python train.py --vocab_size=2048 --norm_place="pre" --rope_theta=34300.0 --rope_fraction=0.5 --parallel_block=false --init_std_o=0.00631 --init_std_down=0.00316 --lr_head=0.00694 --warmup_steps=200 --max_seq_len=256
Each number is 128 + 24 x the weight over its row's rms, rounded and kept within 0 to 255. Layers, rows and columns count from 0. The size above them is the row's rms in percent of the matrix's.

# layer 6 MLP down (transposed), 1536x384, rms 0.104, rows 1392-1460, columns 192-239
size [104  96 104  91 100 102  99 103  98 101 100 101 101 104  96  98 103  97 101  97 101 109 104 107 100 105  96  98  98  95 102  96 101  96  95 105 100  98  99 106  93  99  97 102  98 102 100  97  97 102  90 106  98  92 100  97  98 106 100  96 105 103  99  99 100 102 105  95  99]
[[149 105 148 136 137 176  98 133 160 117 131 110  69 132 134 133 149 143 150 123 112  97 100 130 104 119 144 166 152 108  69 119 135 159 128  95 113  92 126 120 140  99 139 152 154 117 150 125]
 [118 144 149 121 117 105 122 142 145 100 136 140 152 105 136 142 117 112 105 140 128 168 117 142 125 169  95 128 128 122  99 143 136 139  99 120 131 158 173 173 149 167 129  89 141 124 138 177]
 [106 168 122 121 132 105 108 155 135 145 156 136 121 148 118 139 160 145 131 117 140 127 155 140 169 190 118  99 142 142  78 137 152 138 137 110 110 144 141 158 133 136 102 126 111 117 154 134]
 [147 125 139 127 124 162 127 133 163 120  99  97  95 150 146 100 137 159 114  93 141 101 106 135 157 100 140 120 138 114 114 125  63 138 110 143 134 102 129 131 165 119 105 115 131  82 125 154]
 [ 94 147 149 144 105  98 135 130 102 143 116 141 120 139 160 131 145  92 122 140 175 155 108 151 110 130 153 146 131 100 148 159  70 106 124  90 189 116 121 118  96 123 113 125 126 125  89 136]
 [102 158 141 108 143  75 129 120  94 144 123 150 114 110 102 156 147 132 130 133  94 122 131  94 137 168 110 142 131  91 118 129 110 134 108 120 115  97 136  90 139 178 147 116  68 160 148  91]
 [ 88 185 109  76 128 192 147 135 149 124 147 114 129 100 110 116 142  96  88 177  93 112  65 121 174 134 164 109 124 100 107 139 158  82 147 122 138 120 131  86 165 165 116 170 154  96 143 120]
 [121 137 152  99 157 104 103 116 130 143 143 114 139  81 134 135 122 126 137 153 102 153 124 152  94 102 145 142 101  90 157 144 122 148 101 167 116 112 106  95  71  90 114 100 122 119 141 107]
 [145 171 126 145 114 131 118 160 152 140 165 148 112 116 151 145 119 110 104 100 127 127 111 159 146 108 142 156 119 186 133 151 107 120 118 108 119 160 136 123 109 154 186 164  93 137 171 189]
 [127 123 129 101 163 135 127 121 121 174 124 131 150 164 110 145 110 164 139 138  86 149 124 103 145 110  52 176 128 154 148 116 137 148 184 103  98 119 157 103 111 115 125 155 112 112 148 122]
 [128 168 104 163 116 102 147 131 139 143 131 129 158 126 108 147 129 181 149 140 129 137 109 123 138  86 162 127 119 165 144 119 143 148 131 130 120 119 154 141 154 132 119 138 167 157 120 173]
 [135 125 110 134 142 164 132  96 153 142  77 160 142 168 126 140 135 141 131 147 151 171  99 132 111 132 183 123 111 140 120 137 118 119 139  99 141 138  75 112 133 127  95 105 131 114 129 135]
 [126 132 129 106 160 108 143  97 171 133 119  83 134 117 117 162 171 138 158  80 134 127 183 139 103 144 129 132 127 143 124 100 135 116 128 156 124 137 113 155 138 138 170 121 112 146 171 121]
 [137 161 112 152 114 136 142 108 137 133 129 157 186 114 122  99 149 113 149 164 113 160 146 167 120 153 138 149 157 108 100 107 165  83 170 127 128 123 116 125 107 138  91 137 136 147 125 110]
 [134 117 140 155 139  68  83 177 116 177 113  99 150 141 101 105 148 138 108 127 121 140  94 157 146 160 157 153 124 154 121 168 116 127 133 129 124 120 120 131  94 112 169 150 124 114 137 143]
 [151  75 149 118 139  97 161 134 115 116 166 157 100 131  80 162 108 122 104 170 130 141 153 139 130 148 160 127 166 144  95  87 142 147  82  86 145 161 133 137 139 148 120 178 145 103 148  75]
 [141 129 135 150 108 138 100 125 106 126 114 172 127 193 145 159 107 119 138 144 123 187 101 109  96 104 143 145 105 112 151 105 117 137 155 149  76 138  88 153 141 141 100 139 153 161 179  68]
 [119 112 125 110 117 119 124 121 126 128 136 168  98 135 104 163 149 124 100 116 113 166 104 171 101 135 121 120 124 133  90 140 114 149 123 136 155 112  98 110 148 147 134 125 111 118  97 128]
 [105 150 100 104 123 122  95 137 122 143 160 145  59  80 176  97 145 126 123 139 128 154 144 103 146 129 124 125 149 132 118 138  92 115 111 137  97 125 132 124  76 115 152 108 157 132  74 128]
 [142 136 113 156 149 137 141 108 149 152 122  90 133 146  80 165  97  88 157 142 146 103 141  90 129 139 151 131 101 139 158  80  81 152 143 108  75 121 145 105 116  91 122  94 109 119 105 132]
 [145 158 151 120 104 105 116 133 100 110 147 119 101  73 166 112 123 167 143 117 132 108 121 183 101 129 176 128 159 120 145 102 116 150 140 123 154  91  81 150 123 164 104 134  95 175 139 141]
 [160 118 132 138 130 115 110 138 121 120 137 143 175 133 107 108 162 158  91  97 124 123 163 127 142 144 159 118 145 134 106  98 117 125 116  89 139 110 168 130 113  97 119 134 174 146 130 107]
 [133 141 138 105  83 174 110 111 135 145 144 137 128 124  79 105 131 158 111 102 121 171 137 184 159 130  99 164 130 142 113 126 153  97 141 115 143 139 127 113 117 131 160 176 134 168 139 113]
 [146  83 124 125 131 116 111 117 136 144 134 123 135 173 116 117 161 111 140 118 131 147 143  95 127 182 180 115 134 145 118 128 137 118 123 119 127 161 199 150 140 109 150 152 148 127 171 134]
 [151 144 111  94 122 157 125 104 153 110  97 166 151 116 126 100 100 149 110 103 108 158 115 122 135 138 111  95 124 146 146 153 111 145 122 120 171 122 126 140  82 118 149  92 145 112 143 113]
 [105 106 131 109 144 143 129  88 105 129 112  71 133 141 117 139 125 127 141 137 151 100 101 133 113 106 151 126 124 102 109 124 129 151 108 199 102  95  84 134 165 130 131 128 129 149 132 156]
 [153 123 189 104 129 113 137 160 146 154  91 134 162 125 153 103  96  99  85 119 136 155 118 154 136 135 120 110 149 157 158 112 166 129 141 133 155 151 146 132 148 125 125 162 146 146 113 125]
 [144 150 120  72 107 104 158  69 131 122 143 102  99 139 151 131 102 135 149 128  93 109 115 139  99 123 122 130 124 166 127 108 145 121 130 168 106 114 109 115 133 120  78 146 136  95  93 138]
 [123 116 143 143 133 147 133 119 124 136  95 157  96  74 134 127 115 133 111  87 143 159 111 119  78 140 155 134 155 110 120 134 119 159 117 158 101 109 152 155 143 133 110 145 128 178 145 136]
 [115 127 151 142 126 111 131 130 120 139 160 119 119 128 141 129 154 132 152 134 135 143 127 125 129  88 147 140 134  74 163  91 177  98 129 164 149 133 200 158 115 171 176 128 135 140 143 144]
 [122 146 136 119  84  97 120  92 133 124 148 125  93 183 151  96 139 153 129 158 146 154  91 138 155 122 143 161 101 149 145 117 161 111 111 129 144 121 134 105 137 166 142 133 149 139 105 120]
 [142 183 118 152 112 153 104 142 128 155 145 111 172 112 137 120 144 129  93  91 116 121 102 139 145  88 124 125 122 139 145 131 149 131 179 148 130  92 138  94 103 157  99 104 106  93  92 132]
 [131 135 153 116 127  91 190 136 145 145  88 112 133 135 103 146 120  74 146 108 135 146 101 150 122 133 133 126  97 110 185 134 154 124 145 135 165 133 152 133 146  91 121 158  71 143 128 139]
 [147 125 155 110 169 113 138 159 172  91 136 123 140 118 112 119 129 137 120 104 139 129 119 134 122 115 128 152 149  97 153 152 120 135 128 154 120 110 113 129 132 127 119 141 120 160 135 138]
 [116  83 122  84 150 136 106  68 124 136 117  97 172 133 158 122 133 135 150 143  92 142 138 122 128 140 139  99 140 155  75  91 154 130 150 126 166  88 108 120 113 134 129 120 121 118  64 139]
 [121 137 134 144 122 119 100 132 121 120  86 170 122 142 130 163  93 158 150 128 134 109 141 125 119  92 113 135 140 121 128  79  85 164 142 113  86 134 155 123 126 133 141 121 122 121 132 132]
 [124 135  88 153 135 147 123  95 102 149 130 145 113 103 134 139 148 113 163 146 156 152 110 116 168 133 121 112 175 120 154  82 149 128 108 101  82 115 166 124 166 116 102 169 137 127 141 121]
 [152 120 151 133  92 122 127 161 119  87 129 117 116  88 154  73  96 175 113 102  99 144 130 119 116 129 114 147 153 174 129 117 132 114 183 145 132 125 123 112 109 165 169 157 124 132  98 126]
 [139 121 118 171 134 140  93 142 176 156 159 140  96 122 132  96 129 146 129 143 165 135 110 111 147 170 114 153  97 125 108 134 127 129 164 146 136 111 113 175 114 144  88 109 104 114 112 139]
 [150 162 115 201 136 130 136 103 134 138 116 142 107 157 151 130 111 103 131 111  93  75 126 157 130 129 158  77 136 124  81 142 126 151 114 115 171 163 139 110 119  90 125 177 109 167 127 155]
 [104 120 142 169 142  97 143 117 116 129 143 120 155 149 128 181 105 155 145  96 102  92  98 114 147 122 134 136 128  79 145 119 108 140 107 137 141 151 134 159 134 144 104 130 164  85 170 116]
 [139 131 125 120 118 149 104 154 113  67 157 113 118 127 162 135 142 106 158 137 127 108 132 100 130 115 119  83 137 124  94 141 164  97 106 177 163 162 139 120 142 123 207 143 164 123 125 133]
 [124 109  92 105  70 126 113 125 108  90 135  96  99 156 156 120 109 141 203 107 149 125 124 120 131 124 127 142 168 154 107 127 137 141 140 104 184 117 103 124 136 111 157 132 121 161  80 111]
 [130 122 135  84 115 151 138 130 122 107  95 137 114  98 133 181 115 146 116 142 130 118 118 156 127 114 121 111 173 133 136 109 121 128 130 102  91 107 150 113 135 148  84 119 125  95 156 154]
 [180 153 103 147 141  90 159 189 142 124  87  94 155 171 101 144 143 143 125  80 108 143 112 160  97 114 140 111 106 150 122 103 128 134 174 158 171 159 126 176 163 110 159 138 116 110 159 110]
 [138 126 152 157 154  93  98 123 132 162 104  82 167 170 153 111 134 101 156 143 159 121  74 131 155 132 175  78 133 127 169 120 135 131 138 136 123 100 160 130 133 129  94 121 112 132 125 134]
 [122 134 139 173 134 133 145 109 133 167 145  96 130 155 152 126 118 122 132 178 169 160 132 173 173 126 102 134 153 123 149 130 123 135 121 160 160  93  57 104 141 124 124 105 132 126 138 138]
 [100 146 164 140 121 120 139  86 137 156 149 136 119  95 103 110 147 144 121 145 141 121 156 120 133 101 108 126 124 135 149 146 115 107 140 140 155 188 148 146 116 155 118 135 112 126 103 118]
 [124 148 153 128 134  89 139  94 122  76  71 130 135 129 108 110  82 105 130 134 143 135 160  98 142 116 127 187 107 123 202 132 118 162 136 146 112 131 103 110 126 153 136  89 153 119 116  87]
 [202 111 147 132 114 125 131 114 179 138 112 101 149 167 139 134 132 164 106 164 149 151 111 142 114 135 108 136 143  75 122 105 109 112  98 112 129 129 145 130 144 103  90 138  81 159 138 142]
 [141  84  82 123  91 166 143 115 158 129 165 117 124 126  98 170  84  98  94  92 116 139 121 168 137 112 110 137 115 103  81 131 106 143 182 113 161 138 141  75 131 136 137 180 186 116 145 106]
 [156 139 131 135 114 107 141 142 144 129  84 149 110 144 159 142  98 110 130 102 125  90  88 112 100 144 143 132 109 126 160 134 145 111 147 194  87  86 125 105 118 128 152 133  68 106 126 135]
 [152 110 114  89 154 161 112 134 123  68 127 108 143 124 114 121 139 124 102 107 128 139 101 126 121 141 118 128  82 132 124  80 114 156 112 146 103 150 153 168 148 166 100  98 136 122 114  80]
 [156 160 122 146 119 145  98 146  94 119 115 111  89 143 127 127 179 121  95 125 143 149 117 121 120  74 181 127 126  75 105 144 114 111 123 161 116 144 183 119  89  99 104 204 115 121 127 136]
 [134 121 119 114 128 131 149 121 159 148 120 158 119 131 181 123 141  93 105 111 147 127 126 167 143 107 133  91  82 152  85 131 143 145 169 105 149 160 138  67  99 142 108 103 148 150 112 145]
 [127 119 146 124 137 123 143 125 103 171 142 115 154 138 155 124  88 134 129 158  99 149 105 121 115 155 125 141 110 105  92  99 122 108 145  88 104 126  97 167  74 121 137 133 120  69 114  94]
 [125 103 119 149 140  98 154 128 122 131  77 110 104 153  73 159 156 135 142 145 167 126 121  89 128 164  98 168 135 148 123 109 131  90 103 147 163  73 121 176 130 172 141 139 154 163 138 142]
 [113 178 151 135 158 136 125 144 134 131 117 166 128 133 130 149 126 124 151 108 125 120 167 132 149 119 131 121 115 140 149 132  92 119  88  98 143 136 136 119 146 139 151 114 117 103  79 114]
 [143 126 121 109 185  94 148 111  92 119 111 152 133 148 134 105 166 136 114 109  91 105 122  93 163  85 172 132  97 111 100 107 118 113 140 138 159 134 157 166  97 134 102 110 123 153 144 142]
 [113 130 153 158 136 138 144 127 104 157 117 142 128 198 125 131 119 104 157 121 123  87 145  75 135 130  76 131 140 116 117  94 121 122 114 127 122 125 136 121 132  86 157 188 149 113 149 151]
 [113 133 130  92 115 154 146 150 137 123 116 131 141 145 112 135 135 116 132 167 108 169 165 135 133 141  92 148 131 139 129 126 118  82  68 141  71 149 127 127 136  91 139 134 179 139 107 105]
 [122 150 134 121  83 109 119 140 109 122 122 171 105 122 139 159 146 133 126 161 104  62 111  93 164 150 123 110 119 118 105 118 134 167 132 131 164 156 124 120  96 124 120 168 139 128 140 125]
 [103 179 133  88 138 125  89 120 120 142 109 110 139 151 159 132 167 156 121 166 106  92 166 105  85 136 150 159  80 151 135 115 141  69 105 153 136 107 121 133 150 125 118 150 106 125 142  92]
 [143 112 151  96 111 121  79 126 137 187  70 172 130 150 191 105 151 114 138 121 141 146 103 139 138 105 128  79 103 146 130 134 101 131 142 153 115 128 147  74 153 145 120 118 102 139 117 144]
 [137  91 124 120 130 163 146 123 118 106 121 107 156 125  78 128  70 142 146 114 126 120 117 103 131 117 159 119 164 121  95 147  86 172 123 127 147 123 167  88 140  83 116 107 138 151 111 106]
 [ 93 165 101 132 121 126 131 100 142 163 121 157 172  73 117 116  98 128  99 157 142 144 140 102 132 170 139 126  96 151 161 129 122 140 123 142 103 124 144 145 141 104  64 125 105 144 135 107]
 [115 156 138 121 157 178  74 142 159 119 147 102 132 133 139 143 119 181 134 147 159  99 134 136 138 110 154 135 115 109 128 103 145  90 145 114 159 114 121 122 125 102 121 131 131 132  80 154]
 [151 121 142 143 148 149 137 134 195 106 115 117 103  87 147 145 146 121 123 118 123 116 117 158 126 140 102 143 178 147 131 140  95  89 115 164 130  86 112 106 144 128 126 104 140  90 114 134]
 [133 128 146 141 119 145 145 115 177 153 158 161 134 127 143 123 137 133 122 128 116 143 122 169  89 153 153  89 155 140 135 166 123 108  74 106 159 153 117 133 142 141 108 158 110 129 141 153]]
# layer 6 MLP up, 1536x384, rms 0.127, rows 1393-1461, columns 192-239
size [ 99  98  88 100 104 100 110 101  92 105 103  93 101  92 104  98 105 102 101 101 108 105 104  98 102  95 109 109  91  96 101 103  96  97 102 102  94  95 102 101  97  99 103  94  96 103  93  98  97 102  95  94  92 101 102  95 100 101 103 101  98 100 107  92 117 103  91  98 100]
[[100 124  99 162 109 137 146 124 112 135 177 146 107 122 163 134 137 150 131 113 136 107 114 137 123  99 166 112  75 144 119  87 111  95 149 107 126 125 106 183 141 134 127 131 143 142 130 131]
 [116 150 133 155 159 181 101 147 119 127 110 153 155 139 118 149 152 161 100 168  95 120 107 136 111 142  92 124 129 140 148 133 115 125 165  97 137 164 113 133 166  99 123 148 183 124  99 134]
 [ 71 136 176 133 151 151  90 145  92 100 146 135 136 134 111 132 171 107 166 146 111 153 110 131 143  82 123 122 164 133 129 139 161 119 148 191 113  78 109 107 112 114 155  78 134 132 154 114]
 [117 145 137 135 103 151 130 105 155  98  97 144 140 119 123 100 135 116 163 136 100 134 137 123 113  88 111 122 108 135 124 113 121 114 112 159 113 139 112 127 122 118 135 129 171 154 113 133]
 [153 111  97 118 102 158 109 115 158 110 163 124 165 160  68  89 143  83 136 113 171 120 136 120 134  97 141 131 113 149 152 101 133 109 141 169 128 146 121 167  83  82 119 141 119 120 120 147]
 [109 126 152 102 117 119  96  84 111 115 138 160 102 107 122 140 125  91 167 129 170 138 119  75 105 126 113 139 140 158 127 159 150 137 148 129 108 123 121 174 147 131 177 101 139  97 160 120]
 [ 87 113 113  89 174 151 118 143 117 115 107  94  64 109 130 138 124  99  82 157 139 110 137 116 117 115 149 148 116  86  86 144  72 155 106 124 136 119 162 138 108 159 144 143 107  85 132 166]
 [125 169 146 146 102  97 152 123 108 106 136 143 114 125 159 119 153 138 116 160 135 154 137 138 104 131  84 178 107 120 181 135 104  87 110 118 101 143 104  99  97 172 121 113 114 168 120 119]
 [137 133  86 129 136 136 119 112 137 122 178 114 126 128 172 136 128 174 112 150  80 129 117  74 128 128  96 154 119  96 148 123 153 116 101 134 143 112 136 144 119 113 175  67 101 131 118 111]
 [115 117  73 121 110 146 154 145 115 113 108 152 117 150  94 123 132 109 130 137 115 184 143 130 109 136 105 147 147 107 164  95 125 151 104 153 104 123 148 122 137 130 152 155 117  99 121 117]
 [129 137 140 144 151  91 131 115 115 172 141 101 137 119 114 126 166 161 166 139  94 126 138 163 181 166 154 132 141 122 138 158 120 165 107 121 123  78 140 176 110 152 122 154 144 151 107 122]
 [139 176  88 152 114 118 121 170 130 144 113 142 119 128 124 142 109 137  87 135 133 100 140 142 136 128 189 129 133 129 126 125 130 142 127 124  82 120 158 169  94 135 122 117 120 121 104 117]
 [ 98 138  90 141 151 203 158 138 125  95 109 128 168  98 140 125 142 125 110 147 118 106 133 155 187  77 140  86 137 110 138 106 110  92 147  80 161 124 129 146 143 170  92 135 138 141 130 101]
 [109 156 163 138 113 135 188 124 137  92 104  75 165 117 124 109 101  96 164 114 131 111 155 118 139 110 119 159 140 118 143 142 121 121  95 159 110 126  94 130 159 141  88 116 117 105  74 123]
 [157  96 161 136 118 133  98 129 114 146 163 153 129 138 145 116 125 127 106 134 113 136 120  96  96 106 152  96  96 119 150 146 109  74 126 156 114 149 117 112 120  94 141 107  93 148 133 164]
 [150 151  85  99 153 114 109 123 120 130 124 141 137 136 148 170 106  63 170 142 134  82 103 107 148 145 112 124 109 199 125 136 142 158 106  82 164 111 140 102 150 125  88 103 135 145 150 155]
 [ 91 120 136 117 133 126 117 132 155 107 105 113 130 123 126 125 131 132 101 116 116 113 134  82 137 148 140 168 174 106 172  95 152  95 151 139 143 125  91  99 112 125 123 145 134  66 137 116]
 [102  97 146  98 122 115  78 178 107 115  99 120 165 114 109 143 122 140  87 107 130 116 103 152 131 147  93 119 131  98  85 142 155 166  91  98 152 112 160 114 111 165 122  83 122  93 115 146]
 [146 155 147 161 175 126 111 138 119 111 136 115 118 153 126  99 160 126 148 187 130 115  99 104 167 113 159 124 123 108 145 128 149 147  95 136 130 134 119 115 107 157 116 154 142 158 182 144]
 [155 170 129 169  79 123 123  76 116 138 105 105 134 171 145 159 109 135  97 101 141 120 152 139 134 157 144  83 143 115 105 144 168 125 135 123 125 175 150 145 127 100 188  84 115 119 152 104]
 [138 132 110  85 109 127 118 106 129 174  80 129 151 112 133 150 172 158 105 132  77 138  71 177  80 129  89 151 145 105 135 125 141 104 131 137 132 143 127 141 104 147 154 122 144  81 134 155]
 [117 136 123 142  96 153 136 160  89 142 139  95 145 118 146 113 140 167 119 111  75 102 131 140 105  87 145 142 121 150 162 116 101 126 145  95 145 195 110 102  96 166 145 164 127 139 117  69]
 [116 168 168 150 125 139 148 107 115 155 129 114 130 146 148 187 142 114  96 149 165 162 127 172 105 113 110 157 103 106 151 146  94 130 136 121 143 172 115  94  89 123  99 135 130 138 128 157]
 [125 101  99 139 105 119 143 112 146 154 150 153  76 156 107 145 180 124 151 145 148 110  69 102  79 115 136  61 124 118 155 149 165 119 126 159 113 111  99 116 104 156  86 134  97 144 152 121]
 [ 99 151 120 145 137 125  95  87 127  88 148 122 142 148 115 137 129 108 149 153 136 128 107 146 128 118 163 135 117 134 139 123 117  95 113 113 110 108 127 176 198 141 167  95 110 149 151 142]
 [116 155 115 202 169 123 133 121 105  96 165 164 112 197  90 108 151 107 114 134 108 139 145 143 159 122 118 115 120 122 123 160 157 126 138 106 163 131 115 159 132 140 164 102 162 139 175 151]
 [116 129 121 136 115 127 134 127 104  92 132 110 131  66  75  91 114  81 144 140 156 164 151 155 111 146 117 152 146  95 149 149  92 102 122  99 127 175  97  73 113 115 138 123 156 176 154 136]
 [123 136 122 147  98 136  80  77 151  97 119 128  78 115 110 134 102 143 141 129 187 105 126  84 143 113 141 104 112 106  82 123  85 132 146 157 123 118 134 146 139 122  98 133 130  87 159 141]
 [143 156 136 122 137 158  86 140 124 131 141 164 141 145 117 178  72  78 154 124  89 108  90 103 109 134 125 112  77 132 123 108 138 155 158 142  96  97 132 137 125  98 111 133 123  93 178 103]
 [131 100 128 113 160 186 128 167 132 109 170 158 158 165 110 156  95 108 123 125 108 112  99 136 163 143 134 113 120 179 129  92 144  54  95 116 114 116 147 119 140 144 168 107 129 178 138 100]
 [116 147 115 117 133 106 152 142  95 106 141 129 124 137 123 105 169  96 183 111 143 167 131 115 143 128 134 120 103 183 114 102 117 138 124 126  80 102 164 100 126  85 141  97 121 125 103 124]
 [111 133 116 127 140 142 127 126 114 147 125 174 151  98 114 144 166 140 129  96  87 132 128 138 160 101 131 125 112 162 114 114 101  86 101 120 148 153 108 123 162 143 151  79 150 114 120 117]
 [140 116 160 111  92 107 139 106 135 138 121 107 108 174 130 137 104 142 110 125 111 108 121 157 112 158 112 136  70 156 166 106 114 128 140 100  98 123 117 129 162 129 110 166 176 108 151 114]
 [113 124 102 144 121 137 116 102  73 119 137  85 116 141  85 146 118 135 108 150 123 153 127 117 168 157 145 172  58 135 137  98 160 177 127  99 109 151  99 121 105 101 117 124  92 110 184 103]
 [ 93 125 137 123 116 108  91 147 141 122  97 121 151 122 136 116 158 112 122 132 118 135 147 163 125 124 173 139 131 176  96 106 145 118  75 113 149  96 157 117 155 127 140 106 152 120 100  80]
 [151 119  87 116 114 103 165 135  97 130 153  84 141 116 130 152 132 115 104 109 133 138 146 149 106 109 141 145 104 123 171 133 142  94 126  77 147 124 121 135 119 139 121 143  97 148 151 148]
 [140 138 128 147 153 115 150  84  96 162 127 150  90 129 135 109 124 161 163  95  90  54 106 105 124 120 154 161 105 135 147 140 145 132 104 140 161 137 113 130 155 135 115 155 116 157  90 164]
 [120 132 102 135 158 105 116 104 103 124 103  96 181 110 104 139 152 100 148 100 142 157 108  80 134 155 150 148 124 105 130 112 137  98 106 106 165  93 134 215 105 111  81  95 141 118 119 118]
 [124 105 127 131 117 137  88 106 129 141 134 152 173 162  78 123 150 142 133 147 122 129 166 132 155 112 145 118 142 105 168 159 133  97 123 126  91 122  84 136 109 104 118  93 136 143 116 160]
 [137 107 149  61 162 178 143 162 119 135  91 158  83 108 128 120 159 146 113 117 147 154 135 142 139 122 123 124 131 113 139 152 157 108 136  97 146 127 162 109 191 106 129 131  98 173 110 118]
 [169 146 165 119 133 120 138 125 110 127 127 153 132 119 126 112 156 111 135 134 105 116 141 150 143 104 185 139  86 106 114 152 154  89 115 115  85 148 113  70 136 109 150 111 155  91 107 123]
 [105 126  93  80 134 130 108 152 155 143 110 146 138  89 159  92 150 154 103 133 125 135 147 151 149 120 100 119 112  98 148 151 108 106 123 129 117 168  85 143 164 108 113 113 129 176 124 141]
 [167 112 125  97 151 154 127 116 119 117 143 117 143 139 161  83 150 117 120 141 101 109 153 101 133 125 150 114  80 143 149 155 148 138  96 132 188 142 123 120 168 138 129 101 104 162 110 119]
 [ 99 127 131 123 136 109 131 134 118 114 119 156 118 149 118 151 150 180 137 107 153  81  98 132 140 140 133 101 131 135 181 153 152  87 139 119 122 121 119 101 115 172 110 127 117 132  90 161]
 [ 90 165 129 119 103 155 182  95 111 167 132 136 108 153 110 120 176 118  96 142  66 136 112 122 152  74 147 149 125 125 160 106 127 145 134 120 141 132 142  96 102 139 130 111  96 143 109 126]
 [150  83 143 121 106 111 133  92  97 115 147 124 162  89  97 137 106 135 181 172 140 143 112  84 149 125 141 177 143 114  78 127 127 120 135 162 146 145 150 107 153 135 159 135 132 130 172 105]
 [114 132 109 132 124 134 116 149  95 157  89 104 103 149  78 140 129 125 132 119 103 124  88 166 122 102 114 114 136  81 152 156 119 133 150 145 166 106 151 106  81 129  87 166 115 119 118 106]
 [103 134 108 110 143 139 153 105 132 194  95 149 129 120 140 194 152 161 100 131 130 157 130 167 152 134 121 109 130 163 112 104 115 139 139 125 101 114 106 154 147 134 139 163 131 150 134  86]
 [115 166 164 120  44 135 104 152 146 118 106 127 104 121 133 173  86 130 135 130 117 106 128 131 133 129 116 121 179 109 167 153 120 172 148 133 150 121 122 117 170 157 139 102 121 179 119 114]
 [ 89 127 144 139 102  97 127 129 154 109  94 117 154 112 143 105  90 115 150 114 154 137 135 155 137 142 174 137 129 132 114 139 113 115 154 129  74 101 121 186 104 106 156 133 137 137 127 133]
 [118  94 132 140 156 152 102 111 104 141 114  77 173 160 132 128 115 136 157 143 129 114 116 121 135  83 154 136 106 118  82 149 141 156 134 119 115 113 150 143 111 183 110 133 135 140 146  94]
 [151 120  97 125 157  96 144 143  95 138 143  92 120 108 140  95 172 128 135 146 134 117 114 141 147 127 148  99 139 116 109 136  97  97 171 104 170 141 155 166  99 148 136 141 133  92 146 125]
 [142 114 139 138 122  81 186  97 103 114 120 124 179 139  90 107  90 137 156 122  78 121 131 112 136 141 122 100  94 148 136 137 155 118 112 143 128 128 113 131 140 141 141 105  90  75 155 105]
 [152 168  91 133  86 104 125 149 113 149 175 114 154 133 111 106  99 123 160 159 146 159 140 112  68 145 151 157 130 114 143 148  79 158 136 107 141 130  96 116 112 148 128 138 103 102 158 130]
 [132  97 116 102 104 128 109 147 144  96 113 143 140 108  86 139 145 105 158 148 164 106  97 142 154 130 119 139 117 164 113 125 132 120  96 144 157 126 164 143 143 136 149 125 122 135 108 128]
 [115 106 139 117 128 113 119 126 115 113  94 100 135 113 162 125  74  95  84 123 156 142 115 113 138 113 123 103 101 119 121 169 133  95 163 171 104 113 113 116 117 111 126 119 119  73  90 141]
 [105 168 151 134 140 120 140 114 115 125 128 115 120 134 105 177 118 171 158 147 163 112  97 145 118 104 114 129 120 132 148 124 112 109 173 116  93 166 106 118 123 158  92 162 110 125  91 129]
 [ 97  93 147 110 125 117 132 124 132  99 108 161 171 141 139 127 133 126 174 134 110  96 167 106 105 133 138 154 183 101 150 111 183 155 102 157 121 122 112 141 137 127 151 139 122 129 120 117]
 [145 116  84 157 104 125 147 118 139 142 131 111 136  80 107 140 131 129 132 126 156 140 137 141 178 153 132 153 103 106 148 144 166 154 129 116  95 120 184 125 120 134 112  82 139 154 102 122]
 [132  89 118 136 121  96 121 136 137 102  96 112 127 126 122 142 103 120 138 101 127 116  89 122 106 122 178 129 183 148 134 120 143 127 136 165  99 162  92 103 188 110  87 143 126 130 151 176]
 [135 137 118 121 183 131  93 145 103 132  82 144 130 101  92 102 112 106 116 137 104 151 138 152 122 172 109 126 142 163 110 146 164  89 153 161 102 122 105 194 162 109 164 154  91 116 151 195]
 [156 131 100 150 134 135 142 169 110 102 150 100 106 153  96 107  80 130 190 169 114 143 138 121 142 131 108 104 162  88 100 162 122  89 123 118 131 131 148 149 145  90 166 109 136 156 147 170]
 [107  87  97 103 116 132 126 109 110 135 135  93 134 116 166 116 102  87  86  87 162 126 145 107 106 141 134 153 145  93 142 131 115 111 171 122 115 192 117 121  93  99 143 158 147 119 153 117]
 [118 105 194 123 145 100 113 151 151 117 124 118 140 126 168 136 162 136 127 115 149 146 128 142 135 138 134  97 137 162 148  96 163 129 148 108 118 164 111 114  88 129 126 146 134 132  98 126]
 [144 122 142 127 168 160 102 108 135 130 113 131 107  97 123 123 165 108  95 129 181  72  98 104 152 113 143 129 145 135 152 130 120 134 139 131  73  92 103 145 185 145 123 119 183 148 160 118]
 [119 132 185 125 185 113 135 140 100  99 157 146 126 135 110 110 190 109 193 126 117 103 139 140 140 130 163 129 144 136 111 172 168 161  99 140 122 148 137 140 139 138 131 128 153  73  83 149]
 [152  95  92 145 135 135  75 120 115 127  90 140  79 164 142 148 161 127 114 124 151 167 133 130  84 125 104 104 123 130 125 123 134  83  94 149 150 138 127 146 115 105 126 111 120 128 149 109]
 [122 134 119 125 160  93 155  93 130 107  83 114 107 105  96 155 141 155 136 126 116 108 106  97 106  95 134 105 109 180 125  98 158 138  95 131 112  92 100 168 141 191 147 111 128 107 104 123]
 [153 139 145 107 118  92 116  87 156 135 114 164 150 133 129 116 130 136 109  95 140 137 121 166 118 131 141 116 113 117 156 129 109 134 123  99 131 136 105 101 136 144 121 101 142 154 152 128]]